{
  "n_layer": 10,
  "n_head": 4,
  "d_mlp": 512,
  "norm": "layernorm",
  "attn_scale": 0.125,
  "tie_embeddings": false,
  "parallel_block": true,
  "beta1": 0.95,
  "weight_decay": 0.034,
  "batch_tokens": 16384
}
Each number is 128 + 32 x the weight over its row's rms, rounded and kept within 0 to 255. Layers, rows and columns count from 0. Numbers have three digits each. The size before them is the row's rms in percent of the matrix's.

# k: layer 7 attention key, 256x128, rms 0.218, rows 54-63, columns 0-127
# q: layer 7 attention query, 256x128, rms 0.22, rows 55-63, columns 0-127
# v: layer 7 attention value, 256x128, rms 0.249, rows 0-42, columns 0-127
# o: layer 7 attention output (transposed), 256x128, rms 0.231, rows 0-42, columns 0-127
k54 107:151140171087173086114122168124124149149129073085109128105094136082130107163161118082089141116172129121129203112097147145170147138136109090172145127060113170168154093151063177058111103173152150140140153132166125127141094080162131110184156079124133163076126108089157088157149149117131127071151105141105111101147134103144138135132095152134025109142127114166164118128087072143176151212125
q55 105:116114083041144110134100094086115117098159121142129157095136126213062148123127102125124141096084139110145150140122159091131147123138177133069104126106133155165114150165121107179146194183108171087127122125125075132052118096140154170140146161132101108166123144067081109083151126133119128118137158163151116093069099196136142076123194109115049128189160112172124137095147135176081134117137
k55 100:156139115108138152089118141104101168090107081042135114134192084120091101132117078151134110185149142147150106089079184081193137105092119157106141121143160060145186082138134116158132105099108115189100131127211087145176143106142121151100156120139148118157177080149104125106112102170150143123144194166085064140170120161126074122176122141093084108117163133096094131115145087090147145084132
q56 108:082130157151133095152078131128160168148143092117137126131100116222152134173151150084134118176155108088121161082064132112089072146141086112146209137159122144156166100145125153160167131108125132207087144145154126115127151130113145184093091126086164117114165132115120195103111134092202126089130097133078189182160118152123121138132145104188159088122111102110096201153138140094079089106119
k56 103:099187125186088093193148093097173131169106102164134153095188176143140102157140163165142149105114174121130169083111128114174121189154187090093164163101113145111119100073161108116135135078156084109111123132140113145111162151164141123171117110105115118105152187146103198130173100099136204148089100160174145125036092125090143098110153108120101119153162146094119111152137078122146156070110
q57 107:116167082112167101190141171134093122135157093082088129135086120169063164157125211137160113095127070131222081125120161116101147152123143136108124133118116081144118074073133114165084084130075134091135161131102114168140141164117158100134148122167113071089184175097170126080199072089125128126124130130129152102114128092098094128121125171091121154165163147174102130109155141113112106084074
k57 103:130091097151151103121151154105138163139136103173143103160114173115110166140066106162072085173139141149193116191197133130153106164102186073112152116106151134113172088186144151098127116177150133154136100153102075126127113116107127158116170160198213103074128095106133107128111079135136165116108115143178158186138122200153091110109151143109195186129103172132092102117151084114152143124115
q58 091:243099127141111110110095101120106128136102102109119139145141148150153113110173139110117160121131190139140150112040096117146134123173138148172120113138161093059126202140077165131127143095107200143192156108094084097116093108122116142129096066133145168146141163088091104113095079164127166143124109084178138104097169143142179102167144163130065156175119121100154116111143054079133122101125
k58 092:165097141089111149142089150125100200128146154184097074135137164116119175039137115107121119129124146089135127080109105040098153120177112150137107124122120098144183092064165146151178133158124116149148143110133189107127099076133114122095122130119134115089127127210069102147138050107117100140165165125106156104077101134083128129097153187180088111143136096133187117114116182112128192115151
q59 090:112090177174155167122087121101146114097169202164063067096161135184159144144128194148166085090158040122145144114153141085077144098155114108146091140104128120110181127166187191146137134112118177141109150096123101100137145151131135068138116157109117136140128175119154122147091108099092116093109109093124085151086078134104166112154094090064098105096113085147101103113168166171097148144088
k59 087:121125144154159172103092109125118162120124124050128130123198123155115106112122141088112142141136130106143084117114063098153135176089110182124097075070136120123105103162120157153149110136167068164130140104080126168066152141171211134119129122159126059149127118119124050156111160117135169130156125100181145117118103158071143137132081079107131156115082128144170098071185088182079162088076
q60 099:169178107138122124076135150191105149122162118117133096103125119159131135148151114109113122203090152189163101142111159136129187153066108124186106158084142106067201115107121154148149155151096153116151117078178124134174083154098097196086145127110135117155203118103101097147173139103090109127160116087109121113164184223168116114128154114144111135167152155174096166097160167119166153120097
k60 094:153174145121152159099119118101127158170175063162096071131105114169164126149123112139118178091104138095137092139126100119163154117090141060134111172123166064132115103126164166136127188135129154107103164122189146151124088119136093155146076096126135115121150133097047126114137075057147138109137140093114062089176100156114160136099110158080135172150085177112125110072115153056199082099124
q61 106:129183063140095105140083136113144168115138133056092152102211167098186132151126090106109140126163063132115131095053155102135150083140098103146105159105066075125143114073166125117137130129173148138176114213092145107116165132144138154160118154139144139157157076101118117122093149166194157138162132083115073084134180110132118088146126127102130077138117177139127139101184142123173146147179
k61 108:134196127136124162130122149119099160159177098121110161098151087161102145109185147115107131051146078060131130170174119116127069060143140119095183153126048133102156093173093140139184105073155202138166134155139106095076097095149138168133098140107178118157168120146104132107148091141123123197158079136102154128079134108125113141165135068128102144163158091133135160080128118118162090130169
q62 103:123115076124136162108140183134115171091044129151110084140073091172095183125153136122170193202154183123116102168073160078098173156131103143132118112097176108122176072121135131154122157113146151092162142165180167112154127130111073132150181124099126095135139185174132144135162157157142144172154153129109106139163149135172137167116138203147108157134097161120194126083096138125158126116182
k62 096:101056076120085139089163093069160152118135144166120074099093107158176158134112049138171166083116128110118170124097158084094103155076118086136152127076100112171133138161129090170154148124074176103101166092154076146144115113107187098097105107192136115117126119177114177145123127130081085085106068146108119128134127106087138130161151127140162170124132175137061096127140133101196134118163
q63 114:124069095102129162122132115149153166121112123141125162128074099157134113214074116100088192101112160148134165120132179117131142170146077119163122107129160122144105142179038161136149135109135116077113162115130130143090175129061119124122126106152149103110099140122072108110178132137076112069138112156147051137142108083153104170130148077076104152161072201183059148152140154170124126130150
k63 110:115097059111141195093113204136120093125123116156102148150084099118136133138115115144145130180113149176188147108128147125160174133175106157090115113102115141085153120150093065136160122138125156104082140156145119152133197168086146147148104110120103099163124121097150110157167145176110172160127150142223124096134127085127072160122121166133066147191158185151102085102079136073163167153063
v0 107:119127205098138144123151104105103154126140123109157086076159138098130136207148153142192124113173140131097107100148164187151126151086106131154126116182150161105168157105122106091147103082158104164150126099109183121109172105144130064107145141109156058129136167123137055130104083146149056176083136145101171087136102085156089199122119153186115184119111125097145133141182122177130106122185
o0 109:121143099142157129145172094204122158156053141107112150119116156163151172104119100134123131120127167157124122062164110103098127102185119087058101153117163123136120067114139177166165158158087161105116143179127111090120089118124180159138096156099075141157169077159110136144114119115213124094121094106187167161173143158112094105154152084125124104069100188124152128171121181124126123149055
v1 097:122182127075076121157110190186102165090090152115157129164177094156200140123157124122129160140116128109168086136102135150102072115086110130179116156101170117056079117169164174163092166138118130105166118137121125080134136093207131119176127149069100141105127113136135153158134126108062159182097154141132108154129178081096168109088109150163120145152123177145151152117140111104195124144198
o1 095:061121144168091142122095125107080115176143069113129117092114147115111148152089050131149154105088107079166089112173113104115139105183067130115169142204087109174107048085025103165124117151169131132129096114133152124102140161122147121124169101106198165144113123120162110118168143146117084099135109063133125138144152150136107079179120116126139119140125096077117122108074113174075148160118
v2 097:121119143124076183100131171216151119112089139135148157110108107174105157169092130085148112112153152132121126159090151113116159179101184145115098136118126133160104104127158097109155108099146148096158085124146140122097145141232092180148088175077154097169165157120100089205087105138147076099080061091161137104105142161123114097159110115161153127094125185102147127128102049164146149122080
o2 097:047145107073111136071141092067101110143134062153107121128117062153154150156137130123129154163099128160142138090147120126110107118119103051107171170156119158111083130149124111137099154121084127083131104075079164173133149111072172117123105109155141199107154086118148175132130115161117079123110122160150147109187122102132179202077153058141117105150101142195156124186115163162170112105125
v3 099:088163097068113094065148096081158090100153099127098130102166129152163120051092119079139127113130100141110193130121093164135128241112085070158084092156094099128109120132140198148159139096087180120124150077115146097132154138150111119123171092145128139123100137139122125112106131125131160166135144121113078145108071212140123103113153066184167108179127151134123153150112189145113152156153
o3 094:189091200116107134189083161112127108122117091138114183115156199131131146140088167150113119104158128079136121105105125169106157131113165192116140100150174131195127147064177131098103121085142121135048110101119193148115121100074151093115096188113159168095173129100133181104098152100119068158127122142106126137138134137106141097142120195116155097107096084141169054128123088108114086126165
v4 101:111141180156122099071153124121120111126129105172126179072112195128157045111129158085133119125113134130140144151036141133125139130171122159124134135093094123049168112134172189124198115105063145116077097164158143184149115148155125187135079145113128125144203104106074160149095098104145168155153119092128117139109159187138141159145163148051135164110105110127150091081130144153156142122120
o4 097:174130136067136171191132118113136129128170132140079110102132141157053175130117176092146156133205126125172099198104126195169108139114102051138110140161082148157152182161128088062096129102194178086152151152103104126146152131110144083142148132154126107097116144142171122069102134126143054117110083126143163133103110075098093142105117167165163098145121132150128161100131166123168110110182
v5 103:140124114177119156122085132125081128141146119118141171110165093102068143081154141131155095106124166142106129128131061152128156099130133128086125132029128138152170125115129126185135093131122149113135132112101149073169196143089141167158110067145169141096125063063153114127189048131099078080166174113150094161168122167101135136124093151180113169131148122149180171122189054134129122114152
o5 102:201069137121136039131127123175139137142118109148098056135157104123149153158138082116138168140114149086120111103105144119132125105063126157117189091137059147050175111148108188089144181125112113166102148099147089119138102141199108159103127160083110162137123102152139103104082131173158116173115097137107134085090125087161145121150158138098107130169146071104120080099070202107140117165145
v6 106:136188121128126168094122127128179156098156149183106151158183143100145152052121099124075113138182133136176154134110117184133172134161159121188107114120120127146156154062081159113168107111191143092096071121126123142105139157141135139117153171167150042169132090145161077161074141178109214125154201159106143097129118118103124123092133107193177147096122129124086171135135149129101130137117
o6 096:125090091094098125155094141167150097178097144071119122135095187161143114136112161077065097136078143131134163130136106142119127185104098134089174145128135152069110179189183084123095160100116126127096116100206136126172167088148175150150116125159137173103114111084084157144121096036102128123130112120144118174101193163079099165116140193069113149104140067113107094107131128160143118132140
v7 107:107158209066135107068149092106123132160102108191150170144149091118098152111166144037088141094159096123063168106125123109155118101129125173113148129145175117091133140089124128120116098194052083140137166149106131180133131075117134106121137145116125086173118120112135152121125140126146145150194137089186112090104071119075087056123132133121143189136164114159122141091187129163141112179116
o7 109:160094094109139111167146122103120043149154156076140175093088127136104109114145121112109160137128109161082112155104110199069164116163072134054083129119048153129180121165138087130149113062143127101104156154184129105116094148146129150092129174124117122147117095118120151144044125144124114106119096158120126132100161151158205206097155157136151123073124119162115133171120103143109108075063
v8 098:129158094170068120168123182116138132125122108131154159150096132119112110061144151136151123136183140137164106207180105101171091189154095184099128187123150055153155078157122151151081146102145117130093176150112113138152075115191074122122158152102142145091151116082143145099152180192233134085133157164121094112178081112119130106118132127124127092119087087146119117100107153130136113141166
o8 100:135112121136163121102098111177173118138139126146128111115114150160119076119133145089121133128120127078070105172073093150150147040186158124127154105161161137102079131103150106105187127129124098140212151134162198158125125069093139187109110113157118176107099103103117157140147158135085105134154089108041116130094152102209067138068139118154130179178134177082109152113125152131143100154162
v9 097:050152195134125127129144131140101150146140170113120139063083139069186036142163100134109130182116070131123084102118152050071217170148102126081113165108122178096118085171101116132147166186118138159146215120165148177113128154089131102133161143121118133070100101168110103106110139131134138144116128095090102125089106131090122141115092153112100126163112159121107172128140133136133170112112
o9 098:144199129110146103134087142133077154100104187123136105099113141125071167104139102135135103105116140076093152105198177195141080113133093097150119102114160164183155131077099076128125128123140136111110083144126091109158124083142084101083097096114142171208116077150181164132122145160140114108110050132159155161121118129155068148134100116130136123096143062190102147034124093131134141104148
v10 108:140111092079119071161144122122127150112132181112103116106144074085163071130110091121103119135125150164106077157132131167061083137075126090156116085112166077149137128091104115118165123112178099175164111081118076127142101126156082145108056127160143100210096138136172094168155080103150078134151173151133161156080191089158106139095152109077112115139090098195153162104120099102122146124089
o10 106:145118173163134138083107120141097156155147088099112095133108126109131083119154095189140170132109133121119148056146124107131096072104114159122062179164184081098169156177134150140068119137126153114141189133100077154166169131172172107136180091118116135151144157143104150125137101065113113131038138133174071088153121144102103145192120066120170156123153156100131187119121062087148094108114
v11 104:182150173114204157150166045112131132090195164110134188162137150136051164125067137113153135155102135129104136058091103145145105182106165127148131107099145078091121128096098100134186109096123132089134123053111085081118129115180129158118145140086111154185102083077172154145136143154102081128141131159137113176114127173183109148118153101132110116174133136187157093152114140118172116120133
o11 106:139174147160088118119107139100157088146115110158063111073152131077218106143167139103089140100136172102167096114065157097113152136164096133079137124125170155167163144123150089120106098099114142072097098116106136126163166108085117092165172172105135064151161151172142072124148126094110086110067145112130102106119100123102141093189116133081135185132136109093106055124159119110098051109087
v12 090:177169095174136084116092092105112107197140156102120146132123156107143179225121151111144126150138126131075180130111100125131102151101145131118140125153144166122132188104140151066102182122123163100054073060144153148157117061124102128164097134130115133091081138083152099142089114168084076083163096102092116079107130127123112100088067123134101097124113153126149146132165087179090104112061
o12 089:156137101068167110121149141128089112117112130165138114112106171161163079098068115111156119116081076176187129084049157156179115130146044139145130207114110159080112143075126155187156078117123111163142170150155093152074099121130183119116107095090137131150182091099067103157126123100134137148097125109126174149128076076133165148116160111109159166160086114107157095155163166131109120134159
v13 095:179154085148109136141134112127127141148149134102238104119132134148084195087128094142099097099147140169141144116075098129220098131140104085125093152059103121106124094152170175179111133137068089088147108120104087089154159127137120104139217146133103099099113111169095113146174112108121077108175161124171105127142169137145152176106087108133127060142163102125108124112127112081102129131196
o13 095:123128211103091178132157178077155087130097159120110109177112125126141127150149149080137120121108155148147141169134179111090117157126139172135160078128113119149092157121155154145146161096172083162036173149079128164093153156150096119180081149166142145169081162183135078123140126149103100142140096089097153117110141148200108113195166114144125127168161160101121040070108121140086129110148
v14 107:099123095165155045134157156105157120153121114132163088124128088128124130167146097090049112153179141117094141136153150124065070173140128112083153127098129127092110065171121126138105131065145084103097131160134129127168139124202133089112096106150150202114117135092066108167097150095163151068174114103163155100160158201192108127115142143146173139192106097117100116150113094110110127182122
o14 102:133148165086158189162082085127103139149175170153140148136107138072138097115150143112148225089086163111134141156127112121131143119116162176189087171116162112153151102117162119146097091101165115224146129077125161146104103170149056141177142143155061126146099087095126106142122113140131071124088106161060126110154141098108197088144129093121147100138112094155180151088129182140150124139145
v15 100:141116097161146144123148156208087125164099121132127091153140155108147188173180069075186183170157126137133156101108121126070169162122115140102095150147108094146129142058118053148179122111110086113147059120116176093136076100117100127146170088160171134101119141124188136134158088095115165145158139173105121077171130167131098144157101161087140120059108163146158136087128082121085116098145
o15 104:126096098073110087072158126157112146144121118101125129114155137091132178152175120127125101079101150148145179138100104097137133078130115105192166124153137139108129115161178186134098161125112172145038171138174088126146059151173112150117127199123098137117190121117113148128144162166071153102152108181108145191162073120094104142143155176171130099202110169094092142171157145131160144160085
v16 096:122188152088108192072126142150151098126158122146192168130133121200158073152144163149082185144129099139111121148183149113133060068088079105088068140133138191151130135164129161145167171188122097155100078162129142145098149100106130160147126131147107109110104148134044119122102098120122154154181148144110150168167123134159124153156122140093074104148121120104199163165144130170157097139079
o16 097:141096127159184119195161093139078174084149153106125175148148116065100161163149134099171124134126107102121117107141094100145136194170107059202151144164090096111135127138147150122112124091166166109165129135077127152124111072193173121123120120080126095131107144114128139171175156195187131139139101099085115106133145188123119105111177138144206144110173067132116111122100117093063160089124
v17 107:114135128132125131120138118131096158144050064149130113097096158079092147207097107098093136087091131065076148133123111124104113122148157156112116136143107112111101179140131109154127195157088109081146152118128116111146159117178163107074112166114134064103104033129059123085162086111134168091196088187173137129165151141177161141131135093117146123102156113080145163115098100080145143184142
o17 101:124129100043131158144108151104123079095167132141171101156121128106139105102164123175092076100130165094093148170148090134141108100145061130095122128148121097116094122127118134162150083114177127102081096155096107124116160126158081123160137141147078104083121183191114174118093126145087130174102088114094092088074113113118191101151174120119145103159059119155064116130164192221117153163138
v18 100:176089199171142164162097167092129118097159131088105132170118098107146132179146111142094155169084086111123076121134160171116176117059170105125155095075185114138212063082135159062158162146120127118113123120152122095163115148136133109133113126091091099200079123153143127138132139111149102130199108113108165109137089124139144162127138101115124107122107015103126150108124092150105098085126
o18 100:152123127121076085120132098150102118124124125130081115101111141074106134106129148121075128098118154160149141044137099068160150150110156133123178105106134155098122132130130152176100104118206131102212163154085070118144069137105107148110187108125096126147139107187116154201149123115157110110036186145152165147097186154103125155111127080074133135162136136099115162078113078181142107079114
v19 103:123145149169098089113172127124119131063160144209152133152157070119144141061159087068089125149074132139131143178178176131145130098148117088175156142142132158138110115083177157128159154222154107164097146122099143171093138133132110070139126102109083131012119100151156160139149118083150131103151085136121141135162065178157131093137160134110094117085162131103121090117132109135150105090129
o19 103:092150117078074125164104121176079123156069154087117148138132176111080185194179143170179106138112105162123088151109148060139131131073217188129110103130103134131138141152119142094123112111159091125191180129135161163110139102134146095129136177099183158152099107075128162116112145135108174099144099113091090163102132157171156139125156071112140101122147143166084123114171137178189108096097
v20 096:126142123127063146139167086098090100115073157073071109194131136130104119125165148139101099086161152190184106095099087119116110103116123119151193139171074140114126111126065148102188145106132147113130072097114146078139120095074147124184102136157153116193170066150133149118130151163093115147073144096107111132092127130201131065158118169144129141149164074149088129157164073121146123167132
o20 094:114096103164162086142130131183169175176099107115143144081105106102129096105097107090171091154118093142066114154134203121186141134121092132125128071113092148107170062198124110183127106111113098119115150096077130182118134182135110074123142136162126135111143179154090119081170053088108145102164061096177128134130155095102124146142095156146160089107115099083170111088121115146168121184133
v21 096:118143136125121155148190141174171124165108174131146123148081147098114103141158187111132125136147145080140154148096109150115121195119077134125183115116119058102118133107066175137138147079144127127131149158150131169098115098115108156156159163104066161180111122094100154110084112111130160134158133125089153106168088082172121096128054096121160102131134195076158081078123128111158003121106
o21 099:142135097115111123115120101162126159107116106095092193090136097114150122075097148098138139138088162106162101155109100071111144121237129125182097156156124161121101149115160064129139136082145120121194095138120194065121137130114118066153073167162164111145139083141095172141117154141068100118094073168100183137113095097108104168100181150146139164128110113100086166170150138127066151177139
v22 098:172104176116102210117162160102070191108148122108105122089157122125112133142149035085165072129125117135161119147135109148094061144123101099170102146072136147167144126148110070107108164125109147079114164096112148083061092177134145037061111120125114136137144115107120209111114114157159149166158093103110143092081136129091142147097177167154137143122117147108111168115152147149131144176135
o22 099:108154184137176099138117065110129091115143110119155111125091177106081162117156165162063100107145187161172101144136107124122184058142092132159139087114141105155127088163127134127124150122126149063109068173152122103118191130097129127112136125097107096115182084103083133073126152168104128138128128102190149149167193149148122132176072090077089142091095134101064076099129159151129086074123
v23 098:189137151136152093070101122150181120139164158056133117117147104113110143141121151167146139159146112143141146161070178110143093123129169083139092170140138155193114104166058142142138134127141135093159101157082132157121147122157135105044146130135140172083092168154162095115077145121129121096112114104158101211154141147108129161175166208060088184122105147101090162119139097136151067081112
o23 103:157108150151122155135099148128105136108109140130144097096095136133183143178155178097143135161148174122148125107144125115127114070089119157148124137097120148083106146114101108121127166194182117154103132128125094062056197166089109130111129105166110113178206151108146193132203140132176110152140125108108090138186099101160122114142125112144133167099175060096188104111189192112092121076067
v24 096:160120117159116152169128095157090117084140162174132138171192097073205121213157120169133112141163042135138092101103154103187135135148167134101109109096116086130137123138086092137112167106140104034146164130110114165090168143134105089132140097149148170137135078115118106175154130147135126137084101159127123056179124163074150122141113123160167164142181158162177147171117109154081135126103
o24 093:071094144054173146065097127130151144131114186115144116075180121150135109123114095134061132120069141157110140085093189165107103118080077108162164103102114145111148148165145163137158126117112148147138107141143166101182072107092114103127156194122165102101142075075176125144129096097139140101152084137135183083101166146145164101155167095164108163123126081138129083125168152200174124105081
v25 094:127126111137140185129095192149087092101128109087121119169130099121084134134042125170137168159167128099179155086152138134179144108120172116118175086094149177091109125184138123116085125147087097187116135174108093091130131067124157086140128187105124132104103060175123122097135131135139098159130114187121085078054152164126130160112099094174083170159166112135114086114148169129145169162079
o25 100:106156117139129132171205060107169103125122143133147102098126150132107118097172095128060116112100100043109110111073149106037100161098110143100173081118111087145134117099065170161102080116155054133091125041147107153121121131124091122103129062139125103134089142143123072137176158128117151103104114099135166146109167143136114129083097195182125123131098093156103095147151125167107148112154
v26 091:159057105132075104136073079162064087083127134149190127114120171095176103165133151124158159129136121162137161129131093121173113147160128107078110119126050083138089104215111156178092181121149038125140073140097160170084138172148171147111143112116107177111156121111100143097158186118128139176110142161157156139124110124161107127105113147125152124118136195188125123107134161183125128113138
o26 092:114098154090163177098172144090137143127131135127118127092177109152085116159120212088147090109127132068129081107134108132097128145158104171188103121147113191136167147144134105112170140148175181151112101184093134131148156078132071084171092159093128112130094105134140077134150216141163090096180078157141180117155128087149166094144103135136182158094154176081130133146188087135109086135131
v27 100:146119149163107173146094100101196076117071081099108143099156136087150150129176146156129157159143113154141124140153064051164111125105168146113175116176163094169131098153200085177159114133191170117099135154095083102097090144112115095105138112146056143107123132108136152163106129103116193111122142117149130115075171088106170087095085093152128124115091104171172062170145135103152102090115
o27 096:122100126156122141108132120172144159135171117165144158159073118176098081131102192161145082105098164119069148154153195100130136127097049162137164178092104137122066107134128114093071084154135119119198110103196159182103088082109038128086114112086162112118088130132140090102151143127146122106137113159121117112079139142153131107138140159147116193157178122102100184163096128106078110114104
v28 100:137066129131162135076071103165161132054128141104070193160099144129147130141197095058124112117152133134183125178181115131190152162101107100136165084191151121114160128130150105115156117127165119155156115157124146080108128146149135134148157116119123128093148080107112131096127154106082117243094129116107125136106168168133123064137145135124152113130077110133141103062132133090107039158134
o28 099:148141104146130139153124093136101138153098085104140114067134108101034143085103148112132105174164129109141101131181142088121136054149096165108131129081103193168097129173163117154155129129167143159162134032192201152108125087130112066134097138099127174124126146093130114083135085121148166085115117108164119103111118152094145080137130177193120115153094142074097142198156160135129143090101
v29 102:105147154159153104142095179115136125182163100114083066117160106086141154088100113099147147126177153089154173101160084162130081197153109117149175114173112117127122138070184199107115136089105145137139072093090100124141120142103148151153116156180080134152144050104147102157121069064077150079128107089111134192098109121160080151125102099137113147135136154151139140176111183153119063134117
o29 097:184107089089083139171115077156107107128097123115115185189164128175176125093169147121125193132084131165169120106114124124089115126146142196109057165165122156165107117093090099151104112129100105164104137122151115183159142120146138111139131130096133152127140208163046145132087109070134120140131100136119155182076164067101124100136145184117148170166066097077151144113104114124131127193144
v30 102:180124117123097142091110113118090097116153130145133098094129102159141064193106107186129137106074092124204140111162141105097114117137114102138161124112141166135113170145154152214132103155102094104036134137143143097135126089074183143114192165173152174126137135142123072095096117102140095068142111098113089159121034084147095135092160079157148127118137082117167100107142176136142172147123
o30 103:126131130141149145148147101125139192105012137188102097128127137137122086098176152113114090147108173100087095116078141128151112208147170094133112143106132074146164123121081165128095124135130095137124102202116112106125161093179114113109122086141138106144081122088144128142160097174153168235158132107085163115099161141164177133126099151139179128104109124132123123094092066119127059094159
v31 101:131120101112108147173108128089137182132223151152102108102126121095117151129109137144129139059111197116165189151103114171108076114183156146163165159103152115083102110165095127149221141167109142141193121188113117149123135093091113141165126090128093127131122159156070127107114125091134146101154117165120144157135168114121076171150081129133156104126105126131070185136059054195120112131137
o31 096:068136130153133169092185195109135080150140083072113130169168121100117145096124180114105163128136117154164172135212129052129146105122140117131091089194086098135155132088115123132084176135132101149146114133156090167137120146134121108119127109171097082129144128144090163185155086098097105145102074107118147129117131142134155175118170165102163113125153157176193132151204188094147106192165
v32 109:160128122080101149177151114159185123110115192100117152086120162135102137141190092128139132142113136081127154101127159061211140165085151182166109132131154160154080137087146073132087170087131105119145147112126057110132114100092149153157113118099055116163124137167151124131140135105111116135109149093213104138162183143128097054164115124121120167070069099126154110108072153131156158182127
o32 108:070137183182110097129126163095144112068121113137163141087167122180152124129114128141123176162151133170100132178133118111133126048130095079075142187166144090161064131136087100193142151157105184138123157111120144191132147128159124137119150113139150144137123127132156114088128139120154176110123101158161107087081085132103203161084101180128137166129138121140105089193207096137055129122084
v33 100:089155155118129159102125210090087105102135127182123110103116181139164111177108191124115132156111137113149133161181130054083109073127104116136084156130116177169093160106101154069132110128092100054132141076116124080112096117059145110166121130078092126129126181125181158136137144130094117135125113135094159116051114094122125098166098177094155195130138083085104170084140132152134126098080
o33 093:146110133157141085167172173159070154103108147058166139090086104134097104084141106164175167100070117124186106142119137182138127166146143058123121130109122181119132086136082047164145133162138157151126076182135113155146146121118166168122154114093156121112118098137079129102179153166108140140103143102184084182159103082160147147063142119122131050104167115072104073140099129112123142113110
v34 089:129107157132125210144084157129136163065069145153140141170178234066126155163098117138151119164155150174129137123145133113121075103133145164148150157152125127080104126090102145144193078111126056152149145153168142132137089095152176116105060131170160134199148067150120190121095068088112145188139136121131131118075135145083123123115143125119117117162116159156082156110134152141141121148096
o34 093:099145110168171092126178133149146121118199083115144094068084095108133110101167165161133137120113211092146115179157120087043072118121038133149083144135106178141197093151107116118117116100151181097093125119149149131154126130144152136173181140146137082100118135137124189126142149066130132097121090077146157147155158107112112125141075190107172141171131186137120155146141162130141108087145
v35 100:168107147169117123160131122107065083126122096085099105159125129203135138141157176164155136157144127142128148098177128144129140086179116135111114059139097177113086127129154129147170134121090095149129113152216138152141113073165108092135077146129134213112013135101160160155144114173136119117116147135128145129125083114112129113202203175094127145122119160109114182157160126137104149180083
o35 098:095103152141133116110172115119148151117140151123206128145059164055128097147131090169126119082086110130149113158063100122130126150083118159147155143066165210133135128153114171131159106146161161147145144134069058083116079105095114078072132109174124079167211090159149093130112131078155129160190129120092129105168125142122144147088140180136122153182065129135138153115084130101133123117139
v36 088:093120074147137144117154129099197165140088117100119124104115112099112170126120135120124165151144120076097167140115127092112099152158107158121114120102092162116056121176092118129167133129131108140124142123101088122119108186184087143137118172120054111189156163098151052158161047166128156147138100139096113166134083074158174112086102103172187192173128102145120091094106134108072132063082
o36 091:103153106161134222147127123097097132099122123072112107154084112103134073084147123158161106128132159187129103132105153117098142131136122131139169182202095143101114143119133113143118147120077096120094059104207170139090166100052131129126151104187126130114128141159159121096101180108139071105062107203098108124127131120128103136111191112052113096140153149112070162086128101117154143150082
v37 096:096149113116167103146157072142115092144057091097108149134164168062112107115076088060080189143113111158122121144156145169098113164136141139111125159147134114144098122180077082171181105111156126114183112125119196164144139136162114084160103091169092160134116132168173152122122152137156120115129126151144172173125120047142154078141164122160091128088089116148161099183151069129183123088181
o37 095:109130067152105136120077142158197148199178146154143112120123115155171118143179173153210141071075126128112119113149121096151098126099090107127119126071136105162174095132175116147095099138101114139126131120075138119098138174142074122087172129038080111120196110092174155124112143148101092125162118185145123125152108115148115111148174135086146107147192136109082178162185097142126093178125
v38 103:052139173152167084144140111211169164117110134113139123081054232125171109118118105196145151139144138103116125165116093179157150122159067155134131139130108135064077143114157106094108106084123171127118155144161171095115182096097147135128078181138130135081144113105109111132093141124089128093198152134151130092126091103130077181134103113115116094096136065170131141108098106119090151124101
o38 102:126114096112125159108156103191132049143135150148108151147086080110079116084155080114173079100103153116128156114158144170095129115204146053107102126152149097137074182120115132088159097107094129176156096047090081107164124114169126141150111121111139136170063148060157169125129168174154104132132109132147163154104137127098132071075143159122111162139089160133146124147103119132136156151215
v39 103:099108135128115143186094059114184149097128162119122136109131125137117078113164165098089096097112090178108097100099128160089127099118178143153131133110087096126116061187144126074113131081127162135123082095190084081084132075162116141109124054141178130081124124079200127114116107067094093116146155092102073134155154136116110170152170089144111123154202112169129126167173095118120124173129
o39 101:102094160171109155088176123161088112219101108163142122131161060100153089159122114129155129119113175125112182129106132153204127128130099144077144112096136146163175141125136101101092125122151099110116179111067149113167130149112095130100147173107091138129141110120156104130082117145155177106065071101147178114093080145140064100135078134099150131117122062093181089101091139072155187070149
v40 102:126090103166155198151139159155162093131106156136054156133134114146168235088129170132134132101086169099126123102127117069134097180152194113143171149162110135083154099085106128130107112110068180088149117150078108056142097162155135088136110118124135068066128126083061115110108144111140153131201143098143136082098180168091131139141093125122096107127100115124112120124099181120155124152141
o40 102:151133175135135137127125133192146068098178109136175133145139161093113127146133182075079114164143105172092169117128146108171139096127052163134104133131104160174073121146135078131079165208170121139106073084140176177122103114132180129154135144160156122125117155167153110122161132124106133158105098084087151203131134087108151102109113173147128133172164142203176107158162153202142156120094
v41 105:080170153093101200127152139133200150115156078141146098147077109143147117146135140138128158146101094133085136196088105105104151127159109100115147097137151161087109143095171154091107108131098100126164136169142138130079130133137136150187108107214154192181086120115095084075091103150166059140150135098130112148153088156171114136132080101073114105132157126045162083127177108088154088157143
o41 101:159157095131093101169118071137141172086087140102160147171107088059106156149096110079156125177143189156160106117128177166088042132110144108117101117142173112133167136155137099167095103108147106122156128102083138104101107109150123101135084159140151098095145130118133185142108177193107185105081102128022192153157146106136153145134174095107181109127092149124128128120058127098104144117118
v42 110:146204185150121091071084147096197060116140087178108118167143144144132120094102098105164165112079101143116069141117167161133120129181145133121063145101129200099092114141102133177139113159088115116129132143169149119133108125123123086156167121165125184150135106170126130078138112142123086082201095138107179113133096097115124148161154149064097174114149124068115154137066156125164149110073
o42 106:152138146105115148125138121125170103160140167117150075199089160119159174171183137117125148089143099108157124140127101087090112167103148083167161095126168122159158167128138152186118148138180109118176136117124127129177104162152110115101172153158133051127174196110172209131096112157135104176177135084092109140105123109168106092052131150086133063128162133107143051121118085143127121092083